From a checkpoint of a small transformer trained on Wikipedia.
Size: width 128, MLP 256 SwiGLU, vocabulary 4096, 2.45M parameters.
Architecture: no biases in attention or MLP, tied embeddings, normalized queries and keys.
Each number is 50 + 12 x the weight over its row's rms, rounded and kept within 0 to 99. Layers, rows and columns count from 0. The size before them is the row's rms in percent of the matrix's.

# gate: layer 8 MLP gate, 256x128, rms 0.391, rows 233-241, columns 0-127
# up: layer 8 MLP up, 256x128, rms 0.42, rows 233-240, columns 0-127
# down: layer 8 MLP down (transposed), 256x128, rms 0.404, rows 233-240, columns 0-127
gate233 095:55 61 55 25 40 42 68 51 55 73 38 59 44 41 41 72 65 43 63 40 56 44 46 57 61 42 58 67 62 47 73 38 53 62 51 37 54 32 47 46 47 50 44 50 44 60 58 52 70 64 36 28 37 37 72 25 33 44 47 55 74 39 53 36 61 59 70 69 29 57 57 66 47 57 35 57 48 45 46 37 42 44 43 64 61 62 52 38 40 36 38 54 62 67 48 49 61 53 52 36 53 36 64 40 47 67 53 51 56 66 68 52 70 37 59 59 42 56 28 53 65 41 38 61 68 24 38 52
up233 092:10 45 46 51 58 58 66 56 55 48 46 46 51 41 57 57 27 41 48 46 47 52 35 32 67 49 54 41 58 39 60 62 42 45 44 53 58 60 43 67 66 29 75 45 48 49 38 63 50 65 51 49 44 43 46 71 49 52 33 41 39 55 36 47 52 59 43 65 44 44 38 41 34 55 74 36 62 41 45 40 46 53 40 71 47 54 14 67 45 53 48 44 51 52 53 27 67 39 32 55 38 72 56 65 27 46 45 34 36 29 35 57 19 49 54 63 54 50 43 56 56 60 58 57 69 50 39 60
down233 098:42 33 61 41 73 40 42 20 57 23 49 36 25 49 46 40 46 44 50 62 75 38 74 50 47 39 66 52 47 67 35 42 37 39 58 62 55 51 32 68 55 51 49 69 46 54 62 43 61 49 54 39 46 67 61 41 77 66 49 59 49 46 47 50 50 38 49 46 51 67 46 60 24 54 41 33 18 50 51 55 39 40 42 46 49 47 51 69 41 43 50 60 46 53 48 47 47 57 41 67 56 79 40 82 70 48 52 57 59 47 58 76 55 45 62 63 62 36 53 51 44 50 49 48 48 58 44 38
gate234 104:44 43 23 43 54 74 50 66 64 43 58 38 49 44 39 39 37 44 24 45 46 32 73 69 65 35 49 38 56 62 58 66 43 69 54 53 59 22 54 45 62 66 45 45 52 61 39 52 38 53 50 59 40 60 56 42 51 37 56 42 55 68 52 48 41 65 50 57 50 59 67 63 48 56 59 36 59 37 42 49 52 45 52 57 46 76 35 68 66 54 43 69 31 41 46 47 25 79 38 47 26 55 39 47 23 62 62 67 46 56 50 52 44 41 53 54 57 74 60 69 59 69 53 51 53 41 41 58
up234 096:64 71 40 61 70 58 48 53 45 36 61 54 74 41 45 57 57 41 52 46 56 62 60 53 21 57 80 39 47 67 33 19 71 64 50 70 66 45 26 58 51 48 53 62 43 70 71 52 50 61 26 42 31 37 38 57 36 60 65 40 42 49 31 57 50 58 54 70 46 57 57 41 45 51 47 68 66 47 61 45 56 51 44 52 58 51 77 67 60 56 48 47 39 45 58 48 48 43 53 49 58 44 44 47 47 53 40 46 44 42 30 61 56 21 58 51 43 70 48 59 64 51 37 63 61 58 33 65
down234 099:53 57 49 68 82 53 49 54 50 44 53 60 46 24 52 55 42 56 38 40 63 63 58 63 52 59 49 31 50 54 49 31 58 60 58 55 48 64 57 63 49 61 54 56 57 64 55 56 45 27 39 49 17 76 51 69 68 49 51 69 35 49 42 72 46 55 43 39 41 63 67 53 59 52 49 43 36 68 58 60 52 64 38 67 56 50 49 68 48 45 58 26 57 66 62 37 52 44 52 54 40 51 41 52 43 44 30 39 66 44 58 38 45 54 46 69 41 33 31 34 71 77 39 30 48 66 31 47
gate235 099:51 60 44 29 43 49 50 44 40 53 49 53 56 34 55 46 57 54 44 35 59 48 52 39 56 32 52 40 52 45 80 49 52 55 80 60 55 32 44 76 41 55 55 69 45 46 49 49 46 59 68 36 52 41 65 43 69 63 10 56 64 36 70 45 55 38 57 36 66 40 46 32 60 50 34 51 67 59 71 50 33 40 61 27 58 59 71 75 62 29 42 50 50 63 41 41 44 39 51 36 32 48 52 39 55 64 52 66 41 31 44 55 71 48 65 51 54 35 69 52 46 59 49 58 51 58 39 42
up235 093:70 30 57 39 41 82 34 35 56 63 53 59 48 53 66 48 53 53 34 40 65 70 33 46 56 32 49 50 50 33 47 45 43 60 57 46 18 39 49 43 53 41 50 63 63 47 45 31 30 47 29 46 51 47 54 59 52 48 54 57 39 54 47 50 59 31 34 38 56 45 55 42 56 53 47 37 60 39 65 56 48 61 57 71 54 55 71 30 44 48 67 50 43 43 55 68 39 19 58 77 34 40 28 66 71 60 61 61 68 38 48 65 29 39 59 48 44 59 49 49 59 43 45 58 46 69 46 36
down235 091:40 52 62 51 60 46 53 78 38 39 54 56 41 41 47 61 42 45 45 50 59 68 65 61 45 61 39 54 72 54 73 29 45 82 27 38 38 44 44 41 64 48 57 42 54 37 38 68 50 64 44 63 30 64 47 62 35 41 55 52 38 55 54 58 51 54 40 46 37 58 60 89 44 44 66 40 49 44 49 62 52 43 75 57 19 65 51 69 48 49 44 54 48 40 61 48 30 73 56 48 66 60 37 44 59 67 43 33 49 55 36 52 50 44 45 58 52 57 60 39 61 55 32 60 51 58 60 69
gate236 099:29 64 45 46 73 43 82 53 55 52 58 44 64 61 40 48 33 46 53 43 62 37 64 46 47 62 41 42 37 52 47 44 41 66 56 53 49 61 55 37 62 56 60 67 61 33 39 43 56 51 59 49 34 49 63 56 68 60 30 60 40 39 60 49 36 37 42 64 41 55 66 50 67 39 57 43 75 41 53 53 51 48 52 40 31 32 68 61 65 49 25 41 54 39 39 48 72 43 33 52 58 49 38 74 56 15 30 48 55 39 56 46 55 43 47 62 80 59 74 56 45 50 51 36 54 49 41 56
up236 103:57 50 45 46 53 48 42 39 25 35 40 43 51 29 50 50 36 53 40 45 62 58 60 64 52 46 52 57 57 62 34 58 59 56 44 57 52 42 43 38 54 35 27 36 38 55 62 44 60 38 35 55 54 32 58 37 47 50 34 24 37 62 67 39 37 50 55 47 54 58 42 38 51 56 63 28 73 49 58 43 65 50 43 56 36 42 45 55 51 55 43 40 62 80 24 38 54 10 38 68 49 31 57 52 42 32 46 26 43 38 50 53 50 62 41 35 41 50 32 70 41 35 34 47 52 60 54 76
down236 101:46 37 55 74 63 31 34 67 39 73 60 35 45 44 37 59 55 51 57 37 61 44 49 56 52 57 55 64 36 75 36 46 42 48 46 41 40 66 52 33 46 70 63 57 66 25 68 42 54 60 44 58 45 55 34 60 65 61 53 36 42 55 51 61 32 38 40 52 40 55 53 50 41 35 53 51 88 41 49 39 33 68 57 50 60 65 45 52 46 50 60 58 50 30 47 63 62 52 57 42 27 47 37 42 45 56 35 56 24 49 31 60 48 44 43 37 54 57 62 58 68 40 74 44 70 47 29 53
gate237 096:55 52 30 28 44 47 75 29 46 42 53 31 52 56 60 56 47 41 43 62 56 36 40 58 42 65 51 37 27 75 28 40 74 45 47 73 38 33 51 60 58 39 50 74 49 41 51 52 37 37 58 65 49 48 55 60 44 63 36 44 28 33 44 61 44 37 52 34 37 41 69 43 62 53 46 55 46 54 41 53 55 26 57 51 35 49 53 56 56 38 48 66 41 59 43 61 70 43 57 60 36 46 44 51 71 36 61 38 31 55 53 28 42 59 57 43 52 69 27 61 59 78 43 40 57 63 60 47
up237 094:62 34 42 60 43 59 51 48 66 65 35 73 50 37 47 54 61 64 40 39 56 52 58 71 49 38 51 47 51 39 51 58 65 39 48 45 52 49 48 43 69 61 63 55 61 77 46 36 37 56 49 62 46 64 53 24 82 32 50 41 44 64 54 29 45 64 32 72 40 49 36 55 55 44 42 58 58 45 57 55 54 34 64 59 38 42 52 42 42 50 49 40 72 46 62 36 42 36 27 61 31 55 38 57 52 70 50 62 40 38 32 32 54 59 60 44 70 58 58 45 30 46 41 58 12 47 57 43
down237 094:33 51 37 43 31 59 65 56 33 47 54 43 28 60 39 64 57 55 52 57 68 62 57 35 43 59 60 36 67 62 48 25 39 67 29 58 71 73 48 75 53 44 28 55 47 43 44 49 48 41 31 34 47 56 59 54 54 56 24 59 50 53 53 60 69 51 54 28 60 49 51 43 54 53 40 61 60 66 52 61 45 38 53 47 53 39 27 54 45 73 53 76 56 54 60 57 53 44 77 57 50 47 55 52 68 39 57 59 31 45 54 33 50 29 60 58 32 55 47 44 43 82 41 37 62 50 49 55
gate238 107:42 45 23 59 28 52 40 42 41 41 51 45 48 51 65 42 40 54 65 47 49 46 40 39 33 59 51 57 41 59 54 51 71 59 41 33 75 54 61 46 69 52 39 56 51 64 52 41 39 64 55 45 49 54 53 63 57 62 62 83 87 49 47 21 40 43 73 34 55 51 57 70 43 64 48 66 67 46 70 59 64 39 38 42 41 41 48 41 46 54 30 50 55 70 64 52 52 36 51 63 73 53 51 21 55 49 54 36 62 39 60 59 72 61 58 68 35 49 58 47 45 53 53 45 52 59 46 59
up238 104:54 51 69 54 39 45 51 73 73 65 45 38 49 64 48 29 59 43 58 52 65 44 41 47 68 42 62 49 65 35 44 42 42 20 46 69 24 55 50 58 39 49 54 57 42 26 45 59 54 57 29 58 48 59 38 61 58 37 42 32 50 57 66 30 58 53 52 48 25 47 47 44 36 36 62 31 49 68 37 42 45 68 65 74 56 56 69 61 53 61 65 51 51 45 46 54 44 80 30 46 32 41 49 57 60 27 40 55 39 64 51 34 44 38 40 42 56 47 63 57 57 46 59 45 36 31 51 42
down238 103:47 50 39 59 45 41 57 48 53 68 41 57 33 51 44 71 54 65 47 59 65 56 56 54 46 42 68 43 46 44 51 46 41 38 32 64 58 53 78 50 30 59 44 75 52 44 44 63 60 43 26 41 28 49 47 51 38 42 46 26 32 66 49 85 55 51 41 51 65 69 70 48 44 45 51 61 46 45 39 53 56 53 54 60 62 61 59 41 64 68 60 36 62 48 52 35 66 55 49 66 48 53 46 64 52 59 55 42 38 41 47 52 51 58 67 38 55 14 61 49 87 60 57 25 56 38 44 45
gate239 099:44 50 50 51 40 50 63 38 39 53 40 49 28 39 36 72 34 45 65 48 41 39 55 63 51 63 60 55 47 39 35 56 33 81 58 43 54 65 61 59 57 50 64 61 42 50 62 47 45 71 66 44 35 42 47 59 50 56 34 52 45 77 48 65 49 76 68 57 48 59 59 61 74 54 60 53 50 29 54 43 27 44 59 48 44 43 37 22 28 29 63 52 58 48 48 58 52 56 33 46 42 30 39 67 47 69 38 65 38 57 48 33 35 41 56 50 47 75 49 61 48 57 62 54 70 55 40 68
up239 101:20 75 27 39 66 62 69 54 53 50 43 47 66 38 53 25 34 57 47 52 49 55 36 42 60 63 50 60 51 43 35 34 69 69 52 28 51 48 51 50 48 39 40 63 49 33 41 57 31 48 74 51 53 58 39 50 58 60 48 43 33 62 33 56 50 49 45 55 38 66 57 38 60 50 61 51 57 50 28 61 29 51 46 77 27 61 44 55 49 48 68 38 61 37 43 62 34 36 30 61 70 45 69 37 39 54 53 56 30 38 58 62 46 56 57 57 54 47 58 68 53 53 47 63 50 71 40 62
down239 105:57 45 49 36 54 66 28 54 50 55 36 38 58 57 56 37 70 51 40 48 29 56 56 46 41 34 50 45 12 61 67 69 34 41 50 48 26 50 63 34 37 62 41 40 61 47 82 30 70 52 52 43 37 43 59 41 41 62 51 40 49 26 62 26 48 46 48 59 42 58 54 53 65 54 52 38 55 44 60 63 44 53 45 58 46 42 46 52 45 63 54 56 31 74 45 65 19 61 55 46 38 46 64 41 38 41 58 48 47 39 38 67 47 67 56 45 32 33 56 55 58 58 30 32 40 61 62 55
gate240 097:40 23 29 33 37 43 62 49 21 47 51 50 64 56 42 63 67 43 36 52 48 43 30 43 45 40 62 53 29 46 59 49 48 49 56 61 65 56 61 34 50 41 51 62 34 45 47 50 24 53 45 41 61 41 50 54 32 30 60 52 51 53 45 42 32 53 52 81 66 64 57 32 41 25 59 44 51 50 80 39 55 32 34 39 57 45 55 56 46 45 46 41 54 63 38 56 57 62 39 69 46 45 56 63 74 67 73 43 58 40 76 64 59 46 40 46 40 51 66 41 52 53 59 57 58 72 48 49
up240 097:50 41 58 66 56 40 74 35 62 50 19 32 47 47 46 25 37 53 75 49 47 58 48 34 48 30 42 66 47 37 32 52 49 43 52 49 67 65 42 70 36 47 51 54 59 56 45 42 52 40 65 68 41 47 28 48 66 54 43 61 72 50 51 53 39 36 59 45 38 53 62 39 43 80 38 37 54 45 42 38 51 50 41 68 64 63 60 44 61 55 45 40 39 71 56 65 42 49 30 43 46 62 45 59 22 49 37 63 46 37 59 37 41 49 20 63 50 68 52 59 49 45 49 38 30 36 56 38
down240 100:41 52 41 58 49 55 42 84 55 44 46 65 39 41 50 74 43 56 48 48 42 43 46 34 41 34 54 47 45 47 48 52 32 63 37 31 51 33 36 44 41 35 51 66 60 42 45 53 71 57 46 48 54 45 37 61 50 52 53 79 42 64 46 39 59 57 61 70 59 44 46 78 29 42 60 59 37 41 52 53 54 66 78 45 49 72 48 41 27 40 47 59 74 59 52 54 64 47 62 43 35 65 65 47 50 60 63 31 54 67 57 49 41 46 57 33 40 24 37 53 36 32 44 26 46 29 47 49
gate241 106:44 43 48 35 35 43 58 42 34 39 68 37 60 47 47 71 31 38 46 36 61 33 63 60 54 73 46 34 51 43 29 48 57 43 64 22 61 48 47 43 52 42 67 40 49 37 33 47 53 49 38 48 32 49 38 34 56 39 69 73 65 36 59 47 68 56 47 50 41 46 60 57 33 43 45 50 68 34 36 59 40 52 62 38 64 51 48 45 59 54 45 65 54 57 72 53 53 59 51 34 54 40 65 59 31 66 53 61 50 55 46 77 88 45 66 39 50 53 76 56 64 61 71 54 52 48 49 41